Weights of a small GPT-style language model, trained from scratch on English Wikipedia.
Size: 13 layers, width 192, 9 heads of 32, 8.46M parameters.
Architecture: LayerNorm before each block, rotary positions, untied embeddings, attention and MLP in parallel, capped logits.
Training: a variant of SOAP for these matrices, 4520 steps.
Each number is 128 + 24 x the weight over the matrix's rms, rounded and kept within 0 to 255. Layers, rows and columns count from 0. Numbers have three digits each.

# o: layer 4 attention output (transposed), 288x192, rms 0.202, rows 75-111, columns 0-95
# v: layer 4 attention value, 288x192, rms 0.225, rows 76-112, columns 0-95
# q: layer 4 attention query, 288x192, rms 0.241, rows 96-127, columns 0-95
# k: layer 4 attention key, 288x192, rms 0.246, rows 96-127, columns 0-95
o75:134149110149098124100062116140126129125108133145126141139143074144138150099139121117121104123124140149106117107113103137139085098144129141147141113091093148119126186148099138126122134150123098105125144097107129117131107132135172165098191096079150119167181096115160165115108131132137165131
v76:160122100121133132130118141113131134126135144120141108131128121140120115122128118147148145100146126128108155143123148134081127128099100133146130131148113126115111127121133129100112144153191120138084164113120135138114115142116109087127102117106132085156130153176122126181128135134129161171
o76:121103134117100095125143122142141131124117132136109144136133158134110121145140145115121125143103106136114139115164066129148143132127100158106154134119180136141126125185153118122135114139107137164147152115127113110157145133086129115146136110113159198129090122109128138126165152124155090126
v77:118137129172151154134119104113137117131156126134152125145113157131137108127140138106169128140128137126160126162140159132145136092117175119122144135121070116098135151128132117140156160092152139151124108121133089118143110121135090137109129133150143143132133154118143137140099090079112120125
o77:115125143130125086095137149150129154162104125082138129145151154137147132110119111109087145104094138103114149106155092150155113107120127134133097123118112128105141134121095115110103102140104138119140144118105132120095162108164115112095117138144130120113113126117086133128105126170100155102
v78:150148181121112166115134113143154163118117110084145160154115136126142102125115085094170129123124093177170145121160110158138131126130124146045126149132115129168129043158137137149120120153166130137112086120118169158120153149148097127122114118179166125116083147099146104135117128092158122104
o78:116102116150103125182119073112123121146126137116132104106130159136132094123140140123110108129119154146111091148096145136187102163124129152131087153144103126128134125103090131130128159123133122165123169110129125129123076138102140110117138140101084086115130117142140149114178167087108147131
v79:100102120140134129140162132116129149133118125177169126117152162156150143120120114140127149130147135172125129116101154127124104103114150109139120133109111091148120127113153106139103139115131163121151120165117101107123187129142161180128122144096147119128120151136104099152154145162156076112
o79:164148155131124110133105127167171098137078152107090098169111151121108093151108114069138144124110122113150108165165121143108121128132104140087127126134112156135149116183117144137169068105146111133104106136136163129123133076146130125097166155152097150118119152122138109113120129101086135145
v80:131136117162140118155103164118154154136145086154126118142109118139116107124131141136163082135123112139151106108097114151127102096120111158111098132106082082174153126146109128151138089121134129121140144067125154129132174123144093148098098144150139089106111108134126119107104114117101090089
o80:132142119135123093132135083102153149116141095132140078160121135087135144127172151120074121196145172120128147134155163152107117119144115149123124107126137141132109148117123114184086142107121156160135109113125099147080128118134156107138122155086158141151138129162110133153143117112143146130
v81:133132147109137093159185135131105099126177140092142127167096122114130109129148121059148111118138147137158155111168087141146172095161120092109117133100123113157167113116133125111116109143151143134122148088128088132173103099153110125081125099135119158126148150111147101116132128145137145163
o81:099159133116135103155137111126130137094139091136143112094112124119091143123130088126095113114120157118109114117130142137177125166146155125115117124072146112146135129160143153129113174122085128162133134132145116156147137162124158138113115103097111149147136164129118154098143168144132132122
v82:175083149110141103114124124136083171114090067167115115139130117155142141112084115144195115108104139113142145128097151162135078115122137142093160161127101148087093123140117134161136082141119158152148141098159123133134126128116129099151104119141104109090077140127146148136102123125136085092
o82:106125118122131107133108090135134090156082150140137111120138152125117122131129156076152151179102157126143143114156126103142122134135103103123125159119116141167113114116096110177105184125104153114155144147125152105145116111105121106092140153120168086132120095141095133139145122153142106133
v83:122131136144103143110135081147130123173113181129152125113152112149152120119148151155122113140124134102160113106164120120133101139114102155123107096157146111114162136125138121151099167142147115142129106105100149144133136119138115152116117130137089126175138123137129132105121091094123111138
o83:095165099151150154116142111100133159113129119133155139153147157135098108133141099124119130104133167126088112168097128169127125129122152106147146157137115072108116127128134135130129043103154132137126168137158129103137113137152099139126169143122136102113151176107087142114129105142124126111
v84:132167123119140138119109097081160142128151129117142154118147129122164131121118119100101112146117145133185123134135123146144134083130110144092079148180100120082152077146133162152134092161137095137152125124175197120147140097196136113106112104106130110172139131125113127110145135129107151111
o84:130099097156117136103156149148125147132143141117151093141123158098119104118162155105136113150111123116111118136092165119107109143123131119127180122116141144104152174141100110113127134097148164116158116103108102123139128127110138118103144131125132121156114161129134156118105187146145100123
v85:148130102174101128175125188107132114120147069146109080142138160101087173110128178113145121156127102113158114117137059122131130147127178159119116141100129142191094142126079125086096126120130115105128101099144136130097144095114099147123132144078148134109157078106118111103053129131108099121
o85:138154132121073126146111066181120123099140145170110139175094087154169159169124111148115138103121142176147113094159205154119132122184144141141083127142107117104187147109136130130093135135098095148124140161136186145116166126114200144118119124166144146115098134150140110160136134077156133128
v86:107114117159160094094133195116103181119126103121129111105132147161114167135120143144132150145152104201123136126149101129090161168085184121170138125096124124167112108116126116114127137083133143131142095128124110151123115173115156159107141186094140120138153128169149165135102131102137103147
o86:119141145143077161166140120125138105117112135105117122162136138132164125161145145089137085152145124094123086113162155117111122120163105116108149089142112140120150116128135151112143140149149081156108079156126125159116131102121099105166119094140096180151083108120115117129112121118136126152
v87:151117128078129092104088089065148165109146098144131156118129106093126101129116151143152150145105142118134165158128111138162103129142125133053131129154107140101130079148152132157122118146136140189120183124126140107189132138154123116147076093085099103121127145097128132161187118101114129134
o87:100099156107118180096154135143135093119116122132142135142110166107121125138123155093139122133114140106128104140136132148157161119108131129145116176092140169125127127151122095139182126096153153108133117149115129121103119131125155108126142143140115140178158135135100148137118172219116185149
v88:114139123163134101154141167131161112115110076119167043085131129135082199161099154186077113109117112155149113125135115137130153102136165143137131136149122107150096145106123106110135134132126160155126175150122110129118180097129160175141129121084151143138132077132086130130107116139122131136
o88:133150127116108098105097122132115126123144132130090112196121078161160143130150123129146161088157160137107114156110116127071131114162117121136114067098138121102144119136109123141152099146098137131107111125117146110110138099096144076150132103210123139109172136105133104150096156135118166108
v89:084160140168041114156144112150116134092124110133136135118128100129098113130110139139182114122120107142148118103176144162167100108094115105091122121129078120137112149168099136166113133144131131129124117114088141112099142141102085134115099123141146138123153162110136142130072101124089141097
o89:133130087120154094181081118138110098142144168096125156148150113163147125132130120137076152127101148133146102108094152130107104096114143116159141159137141148141103121124089089142069144095117084143169105129128126109098099116145124176118134119121122127122105118099150135115134105114154121134
v90:120121165134127174100143108149153169116110127149163149134129136121201124163117129145146144138115127114124158137076128123120125103123146135104191128129123140095121066131127097149168150126149083152102102128135161115114146182118138141137098125129134121158073131145103098114156107130108157125
o90:147128137102145147115134151139130135147139103115107138117138171163110087119127116135144148151150108149129099104147120134156105119120145158109138149105137136071123181143141143150170094138181152123136137108103158158088113092138160087110155173124092113160178143129151152146098158136118106112
v91:154171157086128158140135099138136128128154174118188140140145127135148091169121094105148121162123122122147134146130089134079129156169093154122128122118100109130129116093108161177148139160165128103118147099108147133136141102135089171101100114120120126157128118108129119103141109098130155137
o91:143086143165172115113170154118146164079147089128102133110121144154092129131130130149113113121133162143151103124116158125151131166136137147130138126099124151106134124188142130156141135146119118152155127131118136162131123148156167136083138117125151110160132202128128151112132135135122129073
v92:121135156170148156128112123198117123118136174140119105128137143117183118114148106124120114123123164138105114113143122101169130119148140139107100135116139131133113082147084124158119147137111087105142128079142140106126130111179137152115119151121121139137123134126135135091150061104122114121
o92:132167106131158148139138117104147146145124113110187117101096107129111150117081136123146151116133129127159143121084149128127131122133129095126116096165146131101138169150103091092121120122147133144158121175132130147130144131083147133084139123125130108126135188112124109111108145137106131128
v93:133130093159129100139111162124142160112094072154199101113168126093099126114116101140128160093139119169134125130133102151086109091106106133131165139114137130130142085153097128134083123085164126105088105111169188144145119153108108108148076151128163084152108090093181088173101131089139091118
o93:144155142138157153122136128164081155149079157027122082127118185123143100151178176106134122114146162148161141115124165104185116148095128071107142123152135112087143130109137133123135144128111151138120143150096119155124133133151098107127141145105126173154121137132131097156136130149143125111
v94:122177150084141132098132140105151161166126137137163121153094137093138156149090137088177083092107147117115132162107109108154149081156125124093136132127096146129127125178098139129112080162112102150142113129127161154147111107153033112118072092184127129170108153093115156148179123124116157138
o94:123106173168159121142096109129111147105095093101129089115115136121141089071133132161133111145115172148109089104145112113108134139117151173151118099102115127131161159155117114137139155147169148110080172087104113127110149115150146111105128150054159096162144163165122099142158157163145111116
v95:146135116135161189120176120146129104138159146124099111128104099097127116128174146098101101164113157143169085148102150096112147139113127125123125112126108106122126150116169143107119108123110116125167167166118094178117157113137168124162199107166106166136191150098102134098142143140156111134
o95:164112132128106102148119173117168148115169098136124115131117153127148152112094104123145151096115151136107152162097090138126153143154143117163131147167121144127130129128108142131159135121116144164110119158128128168091115102164151152129157111105123135115105128126124125136113140154104139132
q96:097089143135150112125123099145145125104146185113129084161177102095155057190131099144123145158096155145143144107074113148096125124153114151152147101155141169078143180158124120124115140133123131122086112130108147103131102161151114075137085138139191149105104113105150148139087102128178180193
k96:074155099142135138125130120142138122138156084115142136127121155128109147184118122150114154134134152148159161142151132152155160165102122136098084081113121086132143118070122150138132126145163136178120120149127143120076135117112104181108169128099121124141152129112113123125160123110134101097
q97:121118142119133138095120144123159134062134175120115132182138111137135147098123161198132137108119159148103144087085133109149054098164105156126151174161089110132106102126134110129137181117107116148153142115126109129189076187078154120112148136100122110112112121107088096144136135122154128157
k97:100137110118124140115146122162127128121143123115172112123175136125137112175125142093133113098116116140151150142134128147126172132106154105150141133153119139161154121150122155130101120103165112120157142105108141099097151131130072138139121143137121125114108125115111145133107118130130139120
q98:130103136167130162113161136167132180131144159165136083187177105138127096144124084182128110139107190159129136135133166143145144118111130097138181115162142142136084172177062106152089121109093142131134184143145095143134115108135109119110137145140095095117117089107103129154066097106131145120
k98:106081124087091091083165114146133095119132092167118114101131139106126114156102162127098154112112113120122122143137133136118145137132105135141147141153130131081145126096183143154138117133107133084109142093173143105141153079181096109121099147131139143138162144146142144131145121147116134125
q99:117147120131174155122099121166104070089135139150111093133131120153128079133143108161133127115122148167114120145121120144130140102129128151127162139133129138152127134122124134135135126114122124110132123146137109096160119154147124128108118115159130130104071118101113100157117127107162127098
k99:109143135153096099143123148136148152170150124129115135132168097094121138146141118121128119131089160137166133123127145158130121130126151116105145134138168128122128154162126136119120142122133165124139133123106107140132105111125131143141109136127137123115121094173126120129107136087142170140
q100:137094148120131156125143132132128124139100132123156105101160164120124099116126119132107153115126169107110077123107115128133142117118135179130155081133139129082139130187117105078137128133137120112124138086097129132123129145111113158176133114118120135131089123124128133170136123141156120139
k100:179185100145132150159095125131115115122125139105120167126096100143131126128102060131163111150132100135181152097107102162129148104094141097122144145126137097182142099159129106122116131132177081161073131129088149163142105145072155125102173122109036146150097152083143109107128149112122121134
q101:146166133097144123148142117113119110127128135096120129121126141075130182119138138093146106093116128112152117087098062112168109151138140093098123113089121149162126124103108126087154134124132112141143102127125109130132188146107117118134176125121117153135154153109127127109144168092116115126
k101:148147120151106127119117118136157154140150121107129183136111121165139137117092122153141071118119153124148157104122101150109133100109144109110151161126152105142162147178134126138104152080151101093152130086097105131138122084118163113113140108109070113116088137120117122093132116097142146127
q102:139128165155119086097123109139120094112122127141141125111126152109138125142133128107111127103120142121082139156140149150151143109124108129145140148124116107133153133102138152107139114104121124137097135157113123121161142166115158139180153133119115142129139110148141195129125122082124165155
k102:173106122140097141128110133147139141142126156135126161130153123088087120147140064129125132153124131125176128120095129118134124107151137133139119106141140160132114113120138152136135152087141071114128160144132107085134091112098138106134102165121119129127104102134127114155105175140121138126
q103:115137125120163125132138165095120115068099132094123111126137132131109138137105131135157116122130117116114133131092127129092124110078117115132116160104125116100156109104109170178149119130129148139108126096170115139144131113133131154110113117080124076116116080128132136107075099117121106170
k103:150140164128109143093106090131172132174128125188110114138168122131145128129121130185136115155146208114140105133112171120156107128171154130087119086139119109123147101149128168117098111082189112130135118140105106136153141114117203126148155147112143107129167098170124124146182152087125112149
q104:110154144080113124141166147109139092132120121150122149127114122122154153170137127147143128121126134163090164125111141125189082114157103128102120141164141118119102118174137155132100131144103162124105098137122131130143117133100112127139149147126085136050091101140120096124139090132133136141
k104:125132151134093120122099125119143111131168089148149095150107110155140108227168121172091137129127111109097145134125110146116170118148124144149140126130106130124105128160138117131127141140156082123123137132148129148137163100116140127145101145145080112151100123113156092121119134103145099136
q105:114168120178126131139149127115137107109127175153110143137153137129106121120156130118151131149110130144067114118118140151138117162124158130151136110122124126143105089113154100134109150135155132140109110116124137096150115174165145146123164126141141105118096122091109124155131168095157126105
k105:125096114118137141140119117116177098182144108130115156158143127090099145117112110149133127116158087168130192139144110085152126124157140131112143137108078134126167142083125144160108133116122145110128169088122093121159170083114167102151084130147166140122104118120104160123161117134106113142
q106:131102153186111128101155115115136122151119149097114098139109148149119120151133114173176181124154106112076122122161158140089120088149121147125136097148116130164142139110120122098103133110107136110141141119101149169160153143092140093149156131146165115142165127104138087130141161142108100101
k106:132117148143152151113105154170131126125114121168119171151105098060119186114160071132092079128090152127116121085125097117117161115141147078128108089118116146114129100136137171118131143141122144195124138129097124136116113176121101130160101162149148113108100142169127138125078133109127101142
q107:107134129100129131101137147159115112125133135110115104154128120120128135149119092138126111084140159089117158131082099110122136091149161157096149128114118124100104159151168188169154109105125124131093079133114080145152135142156120153128123129156134107123133153145154161122150137098126147123
k107:126145126163093116154112101128108119120152140135162141112148117120113157102127146147125170180111156113151111089147151145106106107126119130133111088149133139187119152097121115132110124132098136121130174185118149130129199159155120145104144126128125115108080116129104105116118169112154108155
q108:110116105096126125138136125108126084122163129126137124124127084089127129123121097142109125132150134152161111140076125125129149114114114109111102132128118143143096152139127148127123145131151148157129123123161114139127171141120144151137128147137140105127067130127110114085107159114113153101
k108:137154138118133104156166123135109133111133116091157111118124144116158113141093141143129147102146150118174161109144143116162102144124133089124129133108120167118112158170119156159119097111101128116100124143109119093156118138126138161109119124142103128097112144114149126112124087080138105108
q109:115126161127157145132118149145116142125143145163085140153134128137123135177152117119120131115128142174132129125127161118158152115119115119162077159106077136096122106123120120122144081125108111146105114109154142096134127130144136108139114144131111146150133111098122118114111103109098156155
k109:130127109104092126129152135126170160117109121113136144117133096121113101134152150174109116108149117144105144114116133155127092131101110145118137139134154104124106113114128113127121152129112103150161127162139076085126112108141116094166166140120141096136145135080125148122164163101144145134
q110:115134148129160128107117143119140106093105133134138141142140113103129145093158140114137115106140145104116113128128138169120133107146174145135113175148119103134157135106137120137121113096156098132124119152161081122174122129109136156118141087138164134152107126130107141119103134130145055129
k110:153132123111096118143141110133107120151128125106125148120116139140076120140129150146153139135130094129139119091127171089111138154158067138156108122113087104111130087121159122139146145111113129098118127116140149116101139101129146126156145106121125125133106140155121107114147154110131140173
q111:089145143106123105137134138105147110098125136133106118144178139135074125130091085114153114130127111093096138133124163092125158142085149130139150116125124115148151154121155119163146149104146134097139143127172123156125143140112146133083134119135138161091110147106146087137157119130129138151
k111:147134136145141151124103157118125115118113164153135138146137103134129104122130137124140145128128089117102139125141109134115141115116151160159101096157108136128092158157130107163114107146097105131157109144131127125146145139134131166158099134117116114138149104147151145142123165103135132138
q112:137138119124138129109135147108123109117120107116122158147098095089134141142177111125099147142169138128144137123180133119151119123127119104098125115136108135174130119094115116120108108072118101105124105164146110127129130119120127107145150094116151130128169134085104141099150138106094108081
k112:170164074150137136105108090134103137117118114129131124082144176121144088097128134108103142126150124153132122139129154135112105158105094080109083121130135135134129142097103135144128116139133115176119110088157121124106138139121136074117119132152149186160109146146144134117144100148150164152
q113:148146139118160154160146123096111139153131131158136114119120144109125127147136162140161127100102185150125155116118112147134082100083128120148145133046105102154098129126087141150134122094163154089137115156127134132166148120115118133154097113123095145111109102157119149169112113138165129123
k113:103150124114120113094124127106136057118103093144138155121104140148140142170125081134112126108133158115159141089127158107103174116173148137127126060090156118155118143140156175128105138128103122134136147082120093147135154131103122132119133133152130103133140104107095074142133091091109126120
q114:105133129075132135111093137150125094112147131123129082110119103133101109120079162138143130087122133129155158111141114122159114128137117135140159124122065112166121130123119140137104130123088153151166159094118134105092140154148128129112141127127120170125137117116120118123109122141147138117
k114:119130139121080131142115135121107156129109127112156161120154117182108156099152135137139140116124079100151115120112120134136153136120119115124145119120112152102149121158144137098145114116127095093121155172088123130135093138129091158144151141112101113098138094146125118119125116118130113122
q115:151140153110135131132159142143108161107158089106147112129171102111130150128169146104132110128136105105120128129115112098116152145138158122135139126101122161102152150092092112138118102146146177115165103126125145120107137109133097120151137107133100158151146141115096094133123096144155135084
k115:148146117146148139094129095159125108161160124115120177116097147130125128128136113141119183139125139128109129153128127140132127154108129164118119158171148115134112120145113100160103156117126169124121137123101147121131151157155121111101140117121139139121138126157120153155094114150116133126
q116:158167130130128117149140119126127112132104143125116146133146141119136137130142129089108150153125114135112149121128151117129136107131148147159116107145136141152136147144106135120130136111193150110110139147117125130129095127132124136146137094123147115134076119133110135125129134144139144113
k116:118151086143152145154094124137118107152110114123130114153141115099115128107131095130126105132125143129122109162099111135141122091134112095113128128122093156124132087137153092153140161133128137127103146151130095098139149087122140145159163136163086098126148123084093146085108147147141113102
q117:109149120134108091124108142105143123168145116164110121141139133139132148098124124144130154122128135113129100103108102139160137136104111148119118157153125138146115136081200122126099084174146138121134141126105133130132124112183129158104083122132102119116150164134117118120145165155134125121
k117:141070108165118131123118116138165128171146138151190121122140091119139121145116095150100115122151117118143116110115084126125119122143107127093128142146108147121122110082115128099129138185120117097137116119139105147127098163121128159152137101136124137094113088092126096138144143153136125102
q118:120154115108104167094126092109142112176097135130092096131137168116117140104169182131157147157118156165137118151109129106149136118140120172161083184173138129150170148108122127160092124141156129103150095146158135129157159134117113106128116102097153157123168139142126113109127107115104128110
k118:128119086128092131185104144182129096098130105141158095112112164107149109135119147138137165174153102107144125098120141106121122103121114134109107128125125147116136060125131100123197140131157115106118163159137114121110135108173099159117128119112077179083124124118140142139097141133164110155
q119:121093121128156178109130109170134144114123105118118129111130152123110133199142133101137130159144079117107192127171130125116129096143115135105112165134177134123122082146126087131137082147113131119103143125112161095158129107169113119155132127077164144145096186124139146137134173107131114140
k119:160123122124176141150129116121133106111110158103110164133140109174143150153081108104110102095097164125129142132162121144121114115144117137103104112108087139121151135068126147144114164117153131138148144110126112133149124157096137145126116141137178074135138116116129151133153134135130134080
q120:096096134156120157122117122129100103151131122116119155125127133119146131129163150123130119169131074143139156147157156100133140070117112159139125119140152133137158106139134116139152139154108135138149103105139134157107148138088123119100090122159108123131120140103118103135136137125163126128
k120:114148120138165120115101130089148123162133132133106071131097115120151148104166114131140126073137127160151117155153146142134126133155134106129130139107112173140112087150106137159154087095100111115106164145146155119121114144147137151125116155143105117120128184117134167068141140133124122131
q121:122163150119150136135115133131156137118125115123141123176086116141129129169127092117109159126094111112100145134130127150119127124137119113130174132168175114079100140089138123134136104161094140130126155143164106110121095142142117152144121146148092111133144147102139143110115152137102087148
k121:127104138159137160084182102129169145093110111129131142134153114134131148140140128151181152118128158129153123111149088105078133146109158129138126157151130118130134113139127138167102156137152138148162109143136128128146147138129126107135126160107123138118104133105137108102148111118117149135
q122:193129143128090149122112172108115141132118118125131124107125176117132129139147121137130074091101111079146117122138131111147135099125116129140126137153129108153111104160145136123097107107125144104117140143130063143131140154147100189135160149121114091147128156116156131126131115066138137129
k122:110127133127091136174147088119133157149123162134116136132147118120113123113083104107093134125116114128185117121084167178159169154147153091131144136149133146087136118114132097080138168120081121134144135117134145152130142087116142111097110123092128147142083108126150127117131127116110119133
q123:118152123135138134143150137132141114177129113082124140087146123105095124142137116126165143113128163122122122123187105107148139130154116126140114141083141118149141162121144137118152137149141076110113153121108142131137130141133163088139136130089123135196105112134143127142096088121141143112
k123:129120125132077154107133101106111161101132117126154160115100142091117139113077127134132128115135126115177114122110127120125129136105149176108100130090148091123123117139143136114166141144136147158172135133143128143090123119176151100154135097163148147090151117112116160141103123082113140096
q124:158092118139095102133161147122125105141104121123135144118098133122142148148110101106132143144133095142180136105130154173114157145125133145136129139150156134114108116090121121138108132105113154138100108131113126145136141101122121138120180125162113095105128130125123169090130133133123121130
k124:100110145115149133116126120118154158125123156128128162114160142128140102109144100142093106130124151113109093143152117108137121089125134140127149138128131141132114114160121147101171145164146140152139094183132141124125136109098121144119159133132137129073116147098148100121094142155096100134
q125:160113092105131150088138123132161059127134149106116082128137140182122137085117121103136163145128115141143122124147156142132099125107136123144114142136103112104151182096157121079138118119114123096149163145150140144151156169142134135136114105115122123123138125093129127134124124133118115111
k125:108139094141102145123128136133084156107134120133124148154148163080132132137132126140127108176150156106175151137115121130091134120143112109138126118136129177140110124127094143164123135111137119106136128130154133113100155142160151122136118164127134133127160110154154146150120152163152155131
q126:157133136158148164131126134175166174144137121138099165100138143142133113107124094099121149085120118160100123141125146139085168118167170129164131147107103098167111127117126164056099139154132128130128124106164112168129139153155110132108163119163142073126076128125132111106151126140112107125
k126:138143140096104122108140101114147134107079134103132167128127133135141107107151138174119137085105094116118144125095098130129121162083134100136118104081134168141118145162150126132113132122149181123133144115133155140117110144109140094127121128107159160110170131119142095123103137098160135115
q127:135121123152092091106120136176083118120123105154111099123099110154131105097117140176106139165154122128114133149135120123119093088124120106099077120138124127136128166146147067102118132084177160128111074112097154119139106087124142110099132110125155093161132140113119101134142128148117134141
k127:112098145130125124160131130156101189108125129123134118133124109120146174128131094083105097148106122154110112144137122122145106137133157146133137143133134134136101106189113138111168097129126167149071142132139151154129137149143157125113097148113162126098116167160107116151127127152154138160
v96:111101150140099114102139143155169135168130096099117165099111112089155142156137146157123140117143099128150162160156189134131134101129161119112136117144101134091142106172143140116097088139132158129100079159084124127141127127113139111156120100165111080155112138146137169119141123131124155144
o96:133108095103105124130160088088167120107116125107120086125139099118086163083113135111121129164135119121151128147144133086125121107138140068129152094124118117141105131134088147089170125132156084098109089138136114103124121174115180131146109089107144131160160111093179131130090148093136151137
v97:149154137164155141144126098149156136109137157105117093175147148133130093095114092136101115107129158116169145160116117130134148102106116144134124132172107160148107139116091125123114139160108101121167144131162131090132151136143098155100142138183153102133104122121102166142132138156148144175
o97:124095096108112137176117100154131134122125103125095120122180102142163114168147080117127137129140154144115056111133092134104121114126144083166150122090121139129152143175092122121139123141126114139151151133119114113170127084132136063126132151179133105117161124069127142136120140112082152088
v98:086126140134078141130106139139123150133134094105139129131112147126086097102112112131156084118087134116124150138152110151125139134139100126105117077111108140110120155128151208106169143116114182143092111114136137114150186120115117137113132156146098091163118103139070123127142119159101120132
o98:112141093143125122114129113122136103090121154099148108128111129125113082093082077142114153148106121094137124106158150157122138138172127152143122148103101155107159105178090158110147161116129129120122133156128103129141131141128152120120144074117108142165133103132176110159091138087131143109
v99:084079141134141125137120118158154147152127109165115153098094123162105159113120100107123133090102111127129156112155143130099138148123121171078125091123111097150127114158124137125151126071112105160100158087148106125137138159121109102123114159138108095165106097160130070076144151122129096086
o99:164165130145059110129144133129139117146121106103126093106131106125124148125069120088105122135089132104125107132163139173121187152187122169135124130106159136098125089144145158138145153170172117056080100144123132148148095138141094155126120089100163102143150143162129132146115089115127145160
v100:110193139148108115154160153139160099123117116169116151116114127121104125152137139148106102104120121119149123133098146146159153105169152117126125080123139107081123134121134137128116133150120113093148133105142117149108121142110053193139143149127137141117125119130122133141145127124134120102
o100:160111126133087124110126167128125143071156103139113179115131127132109127120140111136086167138134155128157117127120099104134137101130102092138106163115113110131137132131130131159158116077154146119092149127149123111174089154154126094154156099124142179114164111133138124143128084168104129115
v101:110107125140109133184155145153134164124113173146144172114134159129119123128169131117136114145143135092091124125113155089129141129121167153122151119125142120129122141109122169131110134106074121125105138096104125143069148115125128113113126114147115094134160131158091141175151088123120151128
o101:139107135105144141120100108133121132131140137126156122131101118120111145104093142162071107125164150137094104137167116137167101154103176157125107152124102143121124191104136120148103106124132124106117136111105131104119106136108128116139138144116114082105149152123122144136130142111129128118
v102:130146153144124107156143157117123165134109129137111099079124129153161219146171145142142115130163069101102101102152147135170128119110146122136098133109116107150111099109148139114132128103185189110058121122101144153100094131121184170149156131144061113152127171172126130107110089129116101126
o102:140139150110092185129144076127124115114105091134166106122162132081103096060138141135099108120066138102116141121111114166132158164131126111134127151145154132082135189113127110126102093101130114136102137190136105093133132081128110126159134082107125189117085124127127084133151092088131128138
v103:081125109132149164104103107110144093162103095091142098130139124124113093112144102112142095087141132152118171158123142124123106128128154138117085113145152096085111163136166177100122112096152159123129116159134134094111143179154170086179148117149135115143120161149130122141156104164097134159
o103:146122128126122126105079111166150146132124143162109140101124109144152100113109137142105149116115128144132139080149179132127151108168173118141157101114098140144135129108147159111160143133120154122124103164119134159125118118106123139120114109122180117149134089127135139142070165126153158154
v104:109094122143128134155150162110151119149133121159141139153142153131063096105157150158129104140153147126137109101082143114123122103129086159103121095146139115123104131124158149152124159096130136105115134138096129160128143131091096163154147126121136125193181115114111142113148142129146121126
o104:093127114143116131122149141104134145170148121152135153105132132091108140075127103126142101164151096153131120146122161108135144149123111128103133129114124139165119133070123103112165161106089124146126183150107160146100108109131088084115132138153114148114157109124134140117123140132139134145
v105:138120075119093140117136114160134116146139152165141151147113143122112130125122118117116140146106081135138137124118113140182119163117149153091163143133090137154150152117111164132123121153146103142085149125104141135132110139148133150106112118140097100135158128136138102082070139165151128099
o105:125151122109105160148132138104106170112140142107127117115144146138082139158133141100111098129131146115146133122120119110115100123098138143127170142127130163113120165109105118151161131101111121155105126133133110139095187114150160097141142121142125103123114123104084120151106088133126121140
v106:103174109142141107169153129099125140130156131108165123100078138148103135126118145141145142143175122147089105092135080139160056133154108175101116137102178142068093134132135161143141141146163149125150115136108118158122153055140083150120134153122132146103164098136204117157132130105159116095
o106:151090092178162115133171160145108114091158157139207113129086191121185142101160124171123173120134102070146121119130150113144131151147092143114118070165163130117120129115160117191126149112151143134074095118088144144105161089129098127107153103080094208113135118117122130124101092107137078141
v107:103106111124159074118115146105077086109108084150062090175166102145119131078106168109141132118126071164105135161128163118119137097112129130150094100120169092099103112118118103141121131122068108101146150096136143118090107131114125092128117143148178120114075105104139127125125128154153104139
o107:146100109132087101098155163156148166133138134129102136118112089171163126103136078153118168127082138131164129140174162131120151143161112127100106122128123112122132119088148088113125130124085087182088108133161117180169133156162105146132123132140116095149152142144131169129194186129131110135
v108:156047131117145071090114118147125136160137112103147124145137110132125124110125186161134122147099120109122189099117126109146168130112114160131137160112098155171116151149155095132170093134134154162134142163146123126113154113082144094147141104160121076127136133135124126149106090101120083170
o108:109128107135100084120119131093155103143135165129131111127159141093075137100129150094127126156164141157111129127162137126148157125124142137089165171118140118079095146113147160101134100168195142109138132135132113153138153147096127127115127150150155184128143141130157138144110155109151121123
v109:182125144143080123067098091123129161094118141145115100113148157100153155116106129116133135119150114150130128104137097139123102167132163086126113114085158133170112085116079148105147175119195156133119142124138126068139110141110169167130127143155145109115177136118117145125130150127124170163
o109:137112111131179133136122133121108155120142100109159132121121161107127131156142128127108125109096145162124121091118122160156126090122111148115152107156137153151177172147093102123110153095150114159134119138129123092127177131129137168122086110107109144111109113188125112179121140134161106133
v110:098130163123107082124132131102175160108113105152102146105112126132114162104099092154137143136172123144140148093175105127154155171092156116115080132153151146098106100106143141076151119134111172107081118083128204126134137128115152165123093127153131148163094098129144111190147132129111113185
o110:085180140100164129092084124144123114107114113085171125087138140136105097092115121175144152134125115142135117139166130134132148195185164144098107117124173108120156162145119107135156153086139140120136137140124138147097128103141144110149086092104141131173117126131143140120117116112130124109
v111:145142118160135125148136131130118112128143134144156118120091130144077116104132116141142112087140119138127150128127085134134078120131096117119139143129145106144137102152109111150136154173126118140129148136167129150161110141135123124137105126116136161139174124136138091119113121136097133129
o111:108132145118150186123101149120165115140135113163106119109113124136119097118151114119139128137178130144136147107140120144137134093133110117084117130122137146152110126143099138141158118128179117109170090162182149137132143113147128146124139139118142112169117091132132154119137105148164132132
v112:126099164150128139121117109138131178114169159121160168105127116107075094129128152097093136151175125092134134125115125125129072170140118112090175101120100137149124115137109200146114218128134126111093119105083142117130073134113107120102119128130139126154097120129157158156113123140147132123